python train.py --n_head=6 --n_kv_head=6 --norm_eps=1e-05 --positions="rope" --qk_norm=false --attn_scale=0.177 --lr_head=0.0066 --decay_shape="pow" --train_tokens=581100000 --dataset="wikipedia_en"
Each number is 500 + 40 x the weight over its row's rms, rounded and kept within 0 to 999. Layers, rows and columns count from 0. Numbers have three digits each. The size before them is the row's rms in percent of the matrix's.

# layer 2 attention output (transposed), 192x192, rms 0.221, rows 53-95, columns 0-63
096:523487565502435447473435551541489548501454562465508534499457497453514454511515574443491549503556493511569543535572453549521533480432546493455585521493507517530540518448501466524451492537543512
105:549509529500465513555501499514525476499501541464531462420474441505432510468479465524487525444529488498553399527463516510463497512494551506598503460485544549501541487542486487432500529527501509
101:538461503449538508569473539514431560559460502557466545542447487569472474485510492567505439493490509504413517537469547475532438510497514472528521502486538456489444472550464469502486535464422579
105:523521559486537517458431494448447508525446472548480495503508532473419465534427525513481475474555567461586406508489516491579490484550464488468499511486501494483494460510492489476467539460493477
099:478483474465538518500546510494469547496524469548535552523496522604515509485487547464496567535487451530505562457459520467427566498494490440450496526492429451509570536503443531511490470492451501
103:558523565508495478500590480514535566554415487476501499491476499508488484581492502537559514466498534545499530457530519473580433491452581527451545419473492452546452514536472525463502513603519499
094:475493529470498406493516463466528505492412474464520524562494547535488495532527417456489480474470470463467450493542494456523607524540523486518527543530518494527439486507480512558475513536465529
097:531467544512572442580529496548504511483458566455428495449573495470454495533502486570538425534509570500516581556503477485486469485497550471483476515512499492544519538549470554540559555599489507
090:463529449544427535438592448533496549509489496534492447537521533431534508465527506536487540493551492492515508534454485572491490455490487432607503448458514522468486514479416461529487482464514507
100:467465565543537487495547463442514445417422508613530494560472460537504513464519497478530477477420447492523430507512496504522583467507453488471507530526515572517573563471474490481501488465458501
092:399488535495507520481468503566429554467466454564502514495553497468509536518515530503490473569528507553455515490540524540525463520490497472494514451521463397495446517543515524505571522510559562
103:501473512504528527456585560477551563482514480513513494460416522471507498521528456533523494507475469483535526607479492549551506543475516513415470461512461465498499582433439517481529497477468499
106:452513472598475524477584557509458472453483474453431436432486469464559423513451563451512551507458531512446447539540518497504467493548474430461506489482535507449496563487545532453481508438498523
102:453450495552404449544499449552528487439452540480489565512532471485522504412421430513543425411449518499477527566484581506483477493489549516496518482570505508457545458525532457489467580425541523
111:544484437502566470448496481456461472541587524462499520482488525492534511546425456537506576516471519524481527532501462535538476527463490539538499526528535540522498469412503480512500466487507490
104:575458471538433539507524461478440497505530524510518541526483527485441528490462510499510495493572529476475484532512532500476510523543519437529484609529451450530519546481466469529514466524602455
111:542583537520522497533467518541427524537501459572496468531431554543461585535522530522505475411496530522431510586504538519492492502496516488440515529504488443471486535492489467437478516506456543
107:474516506459521469552479451485480550533483470486532594463492441463560479589574435512547492474472460464511565518538511440563522490523451457546534564488530448534475515476520464527506490460492481
102:516447586537573475504499507484528532509553516545550459426550508502508508502508522482477520542529485513554500483498472484435457529476536477428465541578477554490507627576473503455561497494518533
105:461492514493549509494534461485473481464461528511483542455467488541534472478500550578499505456518586530508439482492444489601396515535556534480494514514526505474525436521481539566518459511511496
103:523539565501482422444496579535536520564577473528465467577477491486541486500597457539508575527525524506487518454507510503534430532497551545429497461447482451445497443522512483516489454486528571
099:497478534531547511490475489436484469517564476570477476531539508531529475543458492479500564491489483474461493463442507476476557566531465498514509508488457469465448522454516510567462503492492524
106:521414488490564369529454554463471602518425511564465543448455542499518425541562492465455475461426573460496510535530511541470511478535562473458467442582502508543530513566536484515475495591542476
111:518476491511430531509413537460501500443532526502478522484520455527480466461432501519566566463487557522564491461444438465507453494560447518517488489535491525565569477407530479466418557491513443
117:433487514477489476499465479442504504494478478561464444487477499485483530491462533493478546539481529515448554497489465552516533514510575475531478451477469484534442536481547473486544467469548477
106:501447485496458427530459443498611480479490507486524533561501490446552430562490544518528489550474521400523495482599525460496494527482494492533541486541484472512517470491529461527453498519473499
108:503498520448582531535435528443494500570371459460443445527512435532477483461502493492495543459442517498495522495508467472580507492498580506447513575532510450496520565528543518545484503514431564
102:519523491467487495572447480451491517512471521496467451547555468500529565469485486531559459508542437503455480448457503467486530442500388487485486556529478456549469490470551545540432549484569498
110:455431475544510465505540570532476481495547438527371523455481524408411470501503538548565498533450475446429528539549444482437519479465390572487487461498444528506501533574546568550516524488493494
114:531556487473490484548486548475547470563511450496508592489523571490544564574551521569587571497489520499558534457509453489482537533556506499474502443524491532490484505457523469457507462522466525
110:482459553555460558558507500468471501494483508597477473575497471497435480518472494435502519560493479419539473479511504554529527475491589497466518486496551514478425500485509424493479564415543500
096:537510556499444471463424454491525503554509504507529447465485453457499496481506514440461521486468441517436409455465485547505546531460488500494512448507586436433449536518496476574477485463486519
118:431497391557499488509492501519569423573450456508514504580413491508443476494528473550546571404485531530485525523554540501425463523501419508502472517536490495552496551510525514448470446505496459
101:572514496485558513515474522472540534512564494469540481527472521533477511451513542443540498506493487515516521503512507491496526505476424459517548513499504410560535512420514549438596525567545485
114:485408487468487443458529494533539462442536489561471409501531466546569536506472551540521490493517517489431468484481496487590479490513486498492480465545495523501512545477502477449479525547466544
105:518493570427463516488526494529490439459519486479553482475488498500537497456474460553503563466450459497496517541514450405398498450541436492584521439460528540481516400544490432481488535485532498
113:507547460437534480486468470500494503523442511475543540545519479459459582508455512517490466490515485513528512551472525542474482479537436479479465504522495553596448489446470575561534519535489536
105:473455463452546533517499507470555489437539492442512545499466423562459476414492524461504529488613486473543540559439499548454536554451502536570513434463532488456514512551479494588469531506567571
107:531560522500464513512589539496526501524465468481451497478576522460546449470445490526549486491507511461475442577477520506474453452480502484531473514473460519524508502520455478543514491569518478
105:549481525471471429568468535522487453490490424413567511497561494475573467479477523522512465533486501452469521474510516537460528465479526587516441515499518537489509425449486593516470431496491517
105:481465615412516488556527536549500530475605540526532522508464458508423521541475449469515455502490484409455461441518480389507468545533483511467521489489501559519431533495469488516527501498510475
103:506449481489524519564467496486508500512429554500539496450546516483541430479470522526465494534538434474497448498510455490507482549538450487469432501483500472494440523522422525473484493498433471
107:494504534529559467492396495536546578555468491579477519455554455544529516439493477512509508521505504507484546459601481533449432490503432587530478448451536439560500509509473505530557523508421513
# layer 2 attention value, 192x192, rms 0.242, rows 54-96, columns 0-63
103:490427598579505516509544485537574515538553495445464475546434463512456532448464400551511459465418413554456548462493483505490545498478468481480522444520471461482581488520583534528491493494557513
099:452507488515504569459478478534492435427412439446459446461559478482511522546529441458446499449526489484519414519507480552553548512511495536495444504455500502535510551425478468519485577549547466
096:410497433475516529478491506443457432479519556535498474505524403546483556520518438445520483539483497490498578550503448529512485511506444543549525489519454437500529518511568451564433566556508537
096:534503508450556447477517460562548408465494387520514518529520485493484434500489500440489475417461546458507598518496536543528504521448514517503516505469478449531457535497517469509517474469551561
096:518504504570502480580461468529501550480572562482466490476472486557473475505460532498516446543548542475488538581464539561474514457501434485570509595486449559459471466497496497514495510470463477
092:459533464472473567513467507511536476512524562494535597514519500497465553500517474512457525552495537598541551515464452546531511511489511509492521550535478546476495465506469551512505494510507508
094:495473494531429451457522605538494499477432542511513493452521489540503451537498507512491508470500418528488472508584490483497496496557425546488483486505485484530463494499574592575486465428529543
091:577530569528476483553453515446535543548450459484486455459440550456498454474497427553510489504477569522498549503542473471518440504483439543454522465454551474547495494451451518468491522417498499
096:600469511448448483437554533529496492488566520490540464465489510450508520478481499504531468506457544538459436511487516556538492518485461479496497497484525513481444512504481529576542434567478470
094:461487406476534491525534558453542495506470519494534510477583544502476525512490544507521561512412464460515492483460548473554484504508477531424513505333523546523569534486528394520485543529485511
110:449462438461501488511448474471501504491490533455523508432461468470510529440530487451492539493523492496550597412578518523513467491548450475500434484545544507508509484490441502504460468556487443
116:420507514521511559487574514513507496480472539489493520450471503524454362498498539465508543432540443490481472477530600480486508470528463476530523418526522531488528506498524490508541505442490540
104:559505487481489446523513495554497512492448479491526492448508468555493528435527518496490518482505571527486490502491563506504518574536580508584519486508522532466515501463480426516441528509498571
116:542508516512565548459551462509520504539456556483477516494438506544513470502460454457606515537552494499512514563488458501487470509482425571519425578537521562509510528438446531552484514493533467
108:548487441499518486415485456465488503486484526507561556547474514530516515524505511467479481591472523499474472527454537457483554478527509445495522509525439491497535471469416398505542430524607446
120:486542557501485480534548463513475583503598582547469526476464565493471495547536461507492518516491425452498495495496523464460493569463525475530581448570502514517482482471553430458515527541565581
108:495458465435485524474552443512479607419460487476455528491480489603450519508501499555491471482493499548495512556470487483540521463536485513482518525505513492544471525486502477436560443499494523
101:434504452527435497483570442514471485448542498515513485476513452491488504556552504438507481521546465577558561498444451500524510518460543542491494506521478527504488583554496498570567485482508564
106:516497516436581516530517516486442541445447517460467549439476549505452503469475564485502531503537527598490502472455511456475402546550596493523484529527502525455520565513494546536532535466527467
111:481478591519501486425564467542513548494526456543518501488501532523445430563552472552478509536509478525444512455548467508462502523435562533447487470446516515509555456590561521474512446518513457
105:500529550522486521451468472541544526464473456445521439504517616567573498505452472472516542543510536527464460435453501446518512519507450494471526586456474456479549521465515502579457536529470540
114:540451444497527463486461509573504570494503468497480440507489548475503521551503452548479507468535573513506527572517539549420497517570545428509466516536455399477532526528539494475482477515497459
113:507615455470489549473489533493523449498472507469509496511490514508524498451511491484487485483434507486592508432472494492490522562452468507532563549458510517475504514487428533497464523533456579
120:442446579473505505513578494529491515577540621556467502485470520479527542521535557506515519468507468486484483546502431482497542478398553480494504577398497479457479478492582503473586563522521469
107:487440458488537583515454523474522444462431462467547545502483517496483468646457552540500557522595527456532434501549497471479549581513494516485543519513476423512519447505550573552531524452514554
109:547538522544550501544490539467471506489424493505462512496483495461471512490487546541478511451542457493487555461528476427443507576450530526561531564449428486481526503495499509505568544513485515
107:469511545504528537494512576470470479544498486426506497535501529503503517479532504556493445496553467508492504486502465468437522555501453553528511473466541417482506584482487507590504523452552484
110:467532552498522474496447488447433514555576547528461496535483521496556501575527519481593585426511472519512629460496490437474497458506469539508522504486479524509525482525531467442470543496479514
120:465489539533457497518505553462532519524435531527504510536496534459482566573475509478542589483515557461472464463512453516439499589522540523577403512488522534515469466484456515536509487496452503
116:467533501480494553517410517522534429455460508503575552512493559535426497445494519552461409519521464519465481582525465499449580474499614530598455500435609535489535489492520509484481484453546481
104:559489506534490503488431522546489485438619537452452519475487532503514477490467504529440492429524491504522511513503488457501537436472553567474513435515552462473512462470544522548514476468535522
119:441489441557504456502489542475525473524481540532437470558521478488391471506549491465453531454481457458429485489610520510458485465482510432496550479502472399530554537509524496490540495522459445
108:507452432498508457549487525487465537556495502470549546490503484499518487454499567470549512510543605512567465445449495458437547468483447510447457515517476442470497541469504578458525456544515504
110:383458585599496455504470483441541486500445435516461507503490525552524511507452522416455473405492490522443491497482549523486493493567554481498490510506490463485543496527519459480535559525474585
112:414543575575493525479514518487481427472461430464516499462493475497519449522501479546486504432510539447527533531399487488461461530508496433501497459471476523459539515602444494529428508519523564
118:465538508493491525493514526508498564471478477564581548528584511499504532543455462471459418451534550511475488500467443519498470528565456574495525517552471506564454509424555485568482476500483580
112:453512495455557525524481478580536469514522512471526483516511520477551488417505552510507540560548393494508496508463447542512477433463463511511526502568491500476518555503454524545506530543489460
110:508545594480500535476556538496521520521444545558506504471592492479536528516444485463459501440495462478542575513498509502468470499435478423496558512438514436498493465538445541468540544431526486
104:532457483453497541513458454519512408471503507513540504527589524487549568529453519460500539501457538476572547525515472518545523488469546533486494445508485478556505478529503488510467432525511462
105:439448549453516513504518511408497565469565529523501498484558475487485468542453530442523512516500469519505503528484558530500451503491410548535445499409475448538511478532460554481448475537544483
107:561488545504495531498493471495533426448489466496527512480533481498523469507436532473486487526481500551456467549524499531566484626506586499401560494540528478488484521478536492453425473463464499
107:516509445572487506589537467526480564415558429486533534490527461465519470419497464524469500485502526487501536459499456507468561486496572520444481525435585471560495485537517414517521584568500499
114:477474429505478459525485506522552503421552533576536486530493459460533443471508405405555520488530520485402498517493548491534506507526560566511514515415450548457427487510455537547544566441548536
# layer 2 attention query, 192x192, rms 0.242, rows 64-127, columns 0-63
094:505473451448529517455477517482536470488563506491489397527479483477530546454527479484485560497512475475507510576523555526524488538436470503557544521383460512512502534448510415526454506451482445
091:512446474502514495487520453469517491601467526504587493526525507531551511509470454499534522514516531542484472463500521546471497492531526493517497628506479502440472507504486569460581539557481461
094:536553500476470454529523509526446505536466463485541532509458484457482440545452575448538439524449459530495515484481451475516507426551506478415508461522518514491462507489506518523534481508532530
099:454543490514521429459527426501472495509525499497474495443558515524522541444517505472478501476520479465507402588476547567438520527439488493494494530440448527508592567481492440473495492416527470
112:469514533519489563456427430476575517519519499474481466486511468541554564449548469500413535478555537486512469458490500515492526484487490564553501523488481520437501441577474481535466574472502501
104:511471507527508450502491481457538460505462582520496459485458444446540469493461509507506548456591550501467460503499516447485516591556505492491519472443548517468466534565546523516506549460492432
109:437474522448510503600499508484499557494541473464529543503424486538505459529493572505493453498608480468485513449565542409492516500420538481523521542480586478482480527509475441542541464580530526
116:491546469580423536480431495499518502583574560506562518487472545518487451492460485498450473472535541525480507507582511539426479557430546507511533486493538506535575432503537453541518526411580535
109:536520523455489526585422509527513455511487518502498560490471500474453480474468453486553494439523506498504482513556498417487510491424467483483512435570517555543559484457503462495480417552484523
116:529497534533436523488541440480481524460466558522486466481445518434536470441489495546526479489430537548425483475552465463430489487493474515544527524528489534462490481494477513469499548576500511
122:495519561538454487532573481482535482565524541524505482518499498491445507578422473526516537521564535464585521472493561491536422473482452505522500508503406484485495500486451513513505564566487484
118:466432528489463479456531517525501501464465552548435466537542474553470581481490545514548478522517475492496504445513552479563430469509555445527461498411511495549525509501510502555463514468432537
111:523435499412546468521497522539525456550495507512448535453504592473559462437529468548486515480546391523525502504442489459503511469511509464570488514484480436515509463560428473467507527520469490
115:416488537478501515559507520528447496550515471512575508440443524441528488504501538458493482515497474527504514454540479531581504450560490483508500463433534505548431481516534536559553427431493492
116:394460459483478572436483427444448546488557487515439480518493534506522444456548487573522473493486521548502459612499519446472515512518461567516553543467464480446578456436497484497512429484459486
111:448431491480476511461431461425461519566498508466442530553487464508584492551480460510456489472541454539427510473492528537526494562460529536521519546491538514518500525526453499463509410427496486
085:473536462473549474470508478547560496533513542497507454545450498469535493476562458527519588443529513459536551545482534545416501560517546473469521586489486547481503473505438530505531549508458491
102:500420477515474424469625504461508531465509475450521569515451499466476433462421535416517514424462499478482567555509510484474535541492552522483425475562520505508505495482493494509524536494501481
085:488530513515487466482492471441569506438497485508478509518541475545452546488424512560420492413516527568430377499465522452550547460479500467500547497425520533522513544570555538551545515530495460
088:500443501458512536501577539559554530544469481473485435491505517457473496454458476457488585543544453473528490531525464550422473502509472528478553498427468514471513503545474441552515543568515532
092:436441489500513549509587508505475472486481529458518538479500422465492502533427510531552518482486482565555516522514464514519480564471519485532515450517493545487391563407510579495448545512486489
116:510481459476501451464519563505476499498454559537454468536474520471462468571432561539516468495485528483511507594515487501451481443471520529502499478492537547504547457464490512365496453517491516
116:491493542486516503521491476524559511500432517531537509537504471493471436533505488458553501506512550460439514483582499494450536550556471488481482498442446527504515533564400510472489538568566461
111:447488481555484481478476479468472529510473470534478465554517549424448523467541481451544547535527570466495524472446389538525492514491497518470455445461420472501474516493477499434532516538502487
092:462499508516458503551517505435442463549511536462522478538557488495419505509542512502614471412495506511477480502449391495509571517474486475441506397489458546502425519490539573556518506490577447
113:495474543457423475541537507485488568458496476459520548430405454513500466520458446535506445485514437519573505574485483569491526466519476470535459493523525568485534447508473494513528565498505531
113:566521520441542457434456481518509541561572507456503531504466443506483485472462493439513538473501549564440467537466551533539471523494500450520466491521504519492462498441444468523524548452412510
116:468540456435504527438520470513506528471518510530503446547460511492438501505522534528546527510578433574483465518467464389504555477509511460506495467439557470513541396514497460523483516514466482
119:484527531547500566522508503422499508514519506533554509526527521543493566567503558469469477550512419499559518579529468456501547452500569460509494525446477486490540518562515404496496501512392520
108:506504421450503461464521548491388508557497512556583571490585493475548429556581518465516459505560479482451519584477498454483493465507540432487511532506488526482484503509571535561508546525579441
110:452433522442518446521451534544539431533464535593562515586483462443448557453519452529425519509520488508531516528490469488467597482520486471508434481480553539489519503545532481511492480429451427
117:555551547488581499546579486493474515531595473478526492470472497534498535475515482530518490515558494450476508462497494495573488457513530445541554515492434437548467471530479570465484517529488549
078:525524567547522541486449408525517461468542486505509514458411545555461522528536497574502519531535511496472546481505528404598461479456502499471467465503516411566505496493529526440451512441441520
067:483531518572487417548578514475491542524500528623476565491527460416613496488572497458539502447495491503463468525474515483561469484541548431489456514440503494508576459523490539548538497517607508
089:458500454479485506527511483466456535481525515433450448503472454552465532501522473507495517512490528532492432498485476474516487526555483552510571532442458620495432561555473498485553488559534435
084:502518528508509515410478532553442479481516423491533527534589559491459549518514494433456553524481440558505480472548478534560561537556509507515549556491513510512437497534487486577544492488559505
094:479470554536442533520520437545507495488547497522552521447442575489505513505521465573511533474460528513439536483548483398641533426521504466428468528527470464564522527533499522450462537538495493
100:520528484478548597555438480502483497495490563494454513475455486478515539499481453533503533543485481532455539466503492529456487499457508510503504482510438489561563517439506514510507464527443481
095:458515454514509468494520585530531513479508448499465504524423504448502505532527560465479473521482510487496566552460489468477481486552546441470491468475431514462479537484527500516454505516463483
108:483522530531457516567491548440495592497463429513508374506531510487522511466481482539482431509486551490507459519507497438486523454520496548510398602478517515426472592525505508485515525523500532
103:441515422456469473452528489529438497455535535483586469579487450551501497533539525415534468509471473547480449522519494522466539486555483494582515448480517499447475512477555441495424484517524539
109:509510588464576460539524459501454475418460577503445613439556490465454512511503514454455517427474486500479542484475508410470525476487481524535508561492444501559529494501528494420547470560495541
106:499509493524489603460472465466467485476526455440603530475510439565521526515539518468420467501527550493518509506520521477497517501557399517434419522555501452531535421531456456491552555459503506
096:507537525484545550532477531564541558498486457435533448535502500553530515530501483452483484527524506452471456420530525445514545467508475510498571439559502511443511503566511491471440437509618513
108:517555477548438552447448603520527488511504521501505565492505458538502514502450445486472477508620485514396529391494531539513524478478509483508553489493552471499515554587540506488509493457494490
103:497476482496424478454517551490469446494483541491459484478505481468495463419500519466513467472536502474492514478592464447449532524573486494526551468452482465475480496568530493510481567486482557
103:514492522490412552435538471398482454584519441459499513537493502499527598539499482492443468505523486497489485558481488514455529491507479599543489517476565462530536512478511484468527438504455447
105:479472548536519468482436577441528529489489508509499578505505493490480536419494441457500513508484453513492517491559480491546599482491540509512488496502520542489572475439492538478610457546573583
123:504540545534504554523452436547490450472507471547513527459467514508461475522541511551493494511525501500455542419473534456576452486482514463424453516535529433534574488491491526505505507466444544
094:521442592506488473485460496547520451458530460521539540453449527519452479526546500559558467516509531472448532459476455487523499408486527453432478424522533432535514451515516520485472483490442547
079:472514497490489442487515498498477537504528494541505495533496449440564505497407521442481548495513488476514436488475522605447508555461455546550438477392472525481383552469492449458503495467590499
101:526488505476473440503508511491543477509493534524531411558585467462588525536455533347440492518514475529524499463492486497449489557484444554527554503498466523481486588485492449497486473499492529
092:492498482481526441468580549503457584549465478528421446525580467466511481510486506534409515557416495515510375512534560447528537555497509489461486473416495555465494572482538452515507465476497483
102:529476525485476499478499503467488547471542505559540496559472460544467535551445498495536488509435485488496478423526539448472576450475463509543590538477478530468459486515475552517507518544535506
100:563463532573524541554546558578433487486503554451404524462492523557459484448493503574509516493538524530462556458516529496493538467416443499516484506524510521570542466493474530519519502545437522
113:535463524509535519469548477529467481455437550542436432584528499549509520527512512522470452519531547516517405536512526481479576479567513528510463513481467487520518500506471482481467526501477541
093:503532393416577557478527520503461528491512597471510455514539468555469418514469458552529526505494523524486501482537547473471496515508427490493517457435458472517508510483534482563506531462574502
113:486515490530529530485519472452447575528509470581423418563465488521507467496522470468489526546458452440496646494414493511544528473474553488401534497462464540447558526454540537506523527463538476
108:469466502489514421491518491502495457433472451410537455509449491490517490502579481535500529487515553483539502466569487482470459491506491560518536492522470523549509438430469500501531517505544486
107:495525489482523493438548414490485500494544554497549535500461472496552447473541495488531496519551463563473472521513524507464483402461514580505488522534539473562484395536513446581453508550612508
108:487485502542541503490502564459509462479488467529502501477511553509471442571477504470539494467476574458410444514422507480487490525437582516504481503525530509507443472490444520506527532534430518
102:486457476483507474470528463567507510504454520419592503516521577519538477418502428508526574453487493474409527429466462552551518472506521454487540451472478408550481565515392529451400507469572537
101:499555510511561492492474495514475440499539483548511440454490509468497486507592481575587508480427523507551504480554430466533540545568540521565467495427546485530486511531548542483516497565476487
105:516496574442527430484511528541527448498474456499518553483523459524496531503530446504485557541474444507542517574529507544541449408499506622447563513509515585535542511553475545477528507487548518
# layer 2 attention key, 192x192, rms 0.247, rows 64-127, columns 0-63
085:528476535445491501458492498485490470472456456471463559457538530536523481529526525572498505616446487534579454513518554469459571411488463447444486469586495497485473473501448555512476503492491526
095:504492485566517508535528475514528447527523536470440487461503500454479561492530512558488531574485519520505546492539471492468414559513419484446425499460506490487470543493465442584493470515485482
095:512495527519520480465484494530518488516551540535392489506527483490505545492456534473475569493494581487514450520542516450497505594530501557493506559489422511578529562519538434515488497493439423
098:481487507414431543496518551421561461442469532522484468442540605441543520479463470519431507502548528566537581513539613488504483512485464480538399506472567487470518500470541510484475442531511496
108:506556521523522447498588500467445415447522499540497496471451567452484440485553538505474518528381553564478525541496530521423528520501514546461515445499479530486525534477448437509534489491517542
109:471439483506480491621498475539512486506568430523497540500485475597444598451487497512502591442525561438484494509516436561496567490482511493466449567448483500550422452488504517502468457512559438
109:515518528510458530473488429477455603479521480478481449534523550580484476532549509505535520514570470549552548536497523394540501550513488470483497538484547581540487528518473488489484515549447486
113:437501496550452470466483419514401473476500537480445490481495471484505482598527546449576458489542556529492429496469450522513553514528533496517499550471515541509506490501525526416594579486453510
104:494486445505489477522535486489469429493473478464556492464503469464442457492544515561454512459519469465458508514536525552430455485519531513495429514486502459488471462505458513502501497371540464
115:524455491498460468524529473552494569449508472508545387545594489499557486480504535544404483435605462521497461434553484538514534485465514513501437513505437548559497467566425473546483470488553463
118:487440482534506605499509525479512513440475379513449541524546562502512475557565494517549535504460560526434513555605477529474500510516451533531454501546456565489479520524526466521505502476511474
123:576462504510523437497466573486506536509479473518564515478552589463405532498475473556470535482479489558524519484494578480523514492466486524470483509457483454495544519446534457441474502547496521
111:456530573495491441495484472548457517456528506477536522495481531546500529505448517471493447486534456455461467468556473494523504457419583484429535453536556468504532531559549456556550573457537518
113:465515555504511531552571460494546533588438446495490521503486461425505546464441521519453509445526575532520474448494524551546469439439485523562474468551526569475529569501534472449512477487464482
111:458437481477511422473484434556478537515509486486556574518469535498495479514547487483469521585496563450551461455535486467571526470497557479468560451507536528538478533460493486516467500500539564
113:443498528460512477564533492540509438621505511517557503464461504435438501527457516495494524511461473464487467511468547494511466547548528505470458556381540436472460491481522538445505545566535439
076:517507555451503549437522475470566425503510551519538507516495521517521544462541437477536459507504462507495505520571489518487508544511416497538462513506564496577460514473509517470475484471497421
101:431464489473497490443511499537548516520473428514444433507484503487488599526510447480499539533535562511466459493461475525489433440513562554481547529548472471456488489482451518551560473513488527
085:580471540470455522458559516431496511480474496522433482496519577498579383498472468532478481558442553529532568573446570552526512476495481530422463459536365507450437461465451531486477454409498472
097:489493476473437622516519521502473524480430489492508500563487473459455480518477511464482502431569532523495555501481454491517533559491524460459465514523403507500515491487515473441426516437512454
102:508504481486532524522538560404521581490559555569451501467526524521546524569484512496462525490564502430491463501476451433519486526592499506548510530494443488471491577492457473530552490535469502
113:503513550457519525614520515484456489483506484528511563519476464481509561537504524479485504445529508515502528458440481513503483495486494449470486499569503558576494515571479494558460522530484549
121:505554499524524470573478518477472551531504490512514517537424497558527514487515460593377490530420483455514564460523532501493500469521511499550472457531501439438441578438462492515442484539505505
113:520462520451523513552472533548459487474570506533564507482516481539517531520540537509494442459453573436510498511484580487412558479492523565467546516522470452529456457503417456577447499560425528
123:545546495510443517476489539466585431509514498413516508412466546494476473548578452516472450486500488583480528519504513473443461483435479490497501473504488503469498539468513592467499514444487514
112:461490513530460507561533475459561553507507542497486503498494513508480517540506515420594478420475545508478405465516550445562464510470501467467509471485469446630521512471486499460407509494512449
117:470466475561487411499563513508514527441493484525531586432555504462411501555455512530460524492455462526493482584508483479497474532503528527459468500511508446460521420495569479569509525565492547
112:487527502535528514481463485495496437495467511429523534506547493495480443485480500546541487476501407445592423508566488450506544463487486523546498518452504509455555556476422430525449380454517529
117:542412536471439461520445504565558505517497444502493467553534410557484487514505524506523463493536530480493454468528508437514525536478419481496502550505494430547501529515465486513482542465499454
105:451506478488477514507506585536554481565512497508472533582507518491480595493492504527475564475476414496498544511490494563440531477552484475536554487523490551462578472516500518440514518452452552
105:483533570505590453491508553500498494493493499392489527543569481555528498443456505476534543523530456461483463532451567498510487521547487529539484491497462612482443512493441567510475506539550446
113:480514453473485498465504450523491414445447494467546418557514529492453536553563478519384499554383496464481496522589462451493533531442454497476505450455557485500532497439575570462484445514496514
085:446493443510539511423488553472473501554499522482534399567512471453468552501498457465458475493550417519492462500483573507468544482495507497573461449475447554464479514458505456538469482531557492
088:485432493496537547480420443469458511447529473603515465587553516551505495500525544592455543411452520500508504482473479534540508482465513566509525514456538523506479484505540458518477524484543553
094:490512485437454550481466503528477523465511503494505593514544490469556461481468498543485499527435516509476529464586470528537492516486544575508474527520495505411416614493426504559519493433523530
093:508503402541482587480514453494537485540546528492597490511468530528535496461567517513520446520489451496510590524492494520478591489530445463417436442424484494442534546505540553458516489526559481
096:521481548527464473535505509482495538502598497491502445596515461521454508524537493589434550515539517483460532574407455527571525446458536600542543491488534493551499547544482510517526440507484479
107:446498489567513439505464464428484526491488552513483388476494592540490504581518410463524520498524524517523547530504461411503540509520486508531496456560412523485538477517542455492455515446444490
108:531523508542562430473468449554438470462534527516467544523510494467503454483529567419539523554428504486461503480497433533469554506586457486557515451568474497475425528460499478552526440459471483
102:543436515489527525465550489527459527526582519451444532536423532557538552476542428484473515458502439554512487501564547455572463543516526423547533460488550487483512491596500484568409508434500395
105:487574545503402466491498476523577521507458504410528453485481605558545475499514475536561477553523515578525563485507486565480549499484542531479455466511487484485489462483455521435468515541486548
110:511469463535543488522508470463506509497434493535504484490488493614466512472517541448478506528491517467499472535507396622452459514467466533499416459515508466457458503521455562553411611522521538
108:505487439505478474427526496493523485497514523568450458500523516501558499480534455482507496488503434441507508515489489509476461501503507490477516466462527467458476407487517511566472453526535499
101:495509517467548454505524509493510543575438511482537471445495531518534459391518453560513452483476541533532457512488504545534482538486557464506483494539491479516494454519433593482434523404484546
116:571424502522456559540508568515525561496458560521543552591493558503498524500454513479538527495512503494514475467524430446425530483551430516538453469493482478471496526473537516463474446510512446
103:419519494520558485461513448566508518503538483472486431532489521475573499511497502494580476488480454438450518492538504487526479526505506484504500458515530543428411450545530519460510463505547474
111:485521466533543412548553549559511472466553452548540526468526465429476467456463473496466481479505497461507521530511510431534497484529448451520557573464560433522509467458459544563526479471582534
105:581516440455554541501460534479444467434546588538488521505421540534564556484545464484524539557540497447481492520534486478465443504599513506554524561551534547496412500543539472492473547526507478
099:546524507496520476546499505548481522503534540513521552453453490484522422487466489512524578540455495487498538596525496482543506530539505458500528595520536473548452485530569480481507510522453559
093:476559413496492442544504489573473563514563499519481546518561483429452529521399449488489487463546531518478517488456536576512523496539527473523488617491543472567476495535479556464523521480595500
097:536458494533513527538437505451497439427457486442422453529484462542501563540539547515493514480486538507488510500489508546459478478489489485510489473519541480473521471492528504546522443533528501
108:510521543436515484479526478488501493554496478487493523438481432533573485475524509506500477487544549502507492503503438482511604552469518552449508517564545504484533474470521551521509445559482504
105:524501528429472531530495535519533522503522531574515472553502493440507481479454485512465446549486538517443486548467515492495516506546515462498482507494530548443486479456522550520445538571439549
113:442504476496528530512492550455533593523501542486490479497496530547488491581533505499453474521494533499527516432468478494525528430524583514466487498548489517524587586512486510435500490538476512
102:513463389465539595468491530575460492473539483463556500552517463529540485436460500540506489497491566514472499478485529445534504513554524499475556514543528566470512473522488538529463469536496484
108:469451448498511454546441508494583465545438524544514567495526509488474458529517501528566499483503538500544480421461496532492486501462509455495498563507479504541487452520470500538528535529517474
112:555497495507469472529490523504512536535498506524562558451531525520448471467457465469514510488528500528434557566489460506523458505527527470505435604450548515523522437532535482489518591548487485
113:458476436522502535517419467495473486433484394570480446455471512518540514510487510472535487554537512609535433526487535501513453576517408472580507482514464530488583510460512507526469494443524441
105:529470407449526513475504507474517492443462536474477496468511546465491524551522525504512434551479415522547542477446456507512464564495518485507429563518410529467530550494494470455580555461524512
107:484472496485484443427538501504526480501505433470405543439558545490521515481553517551480419455523555518489473474491467422521527474549495491508478485468485494542505561509535531550547495535542504
108:488487520477554460500493578436576520551409582445461521469510490496562554525481547551472524551488483554464457536521554545520489556614432462517497478543527568494523511442447477483504477554526482
101:524521497452522521547392470483503463508493418498515521540496470509462584531529473530521456435523561533457519517571470460481468449437520528457434505523520508488464530487540445497447458477479413
109:497530545438527451501476493512482495485463476460513476486423478472544528498561475520494428469550485533548511444537525519472485495480591494596512470485504516458559468471479410497483528522537503
104:559538449494493476430474519454499496480505538473515469560451473546539508506466584492516509515499499568478488506485421464560499453487596449496520449506510459487450502500424471504511558533411569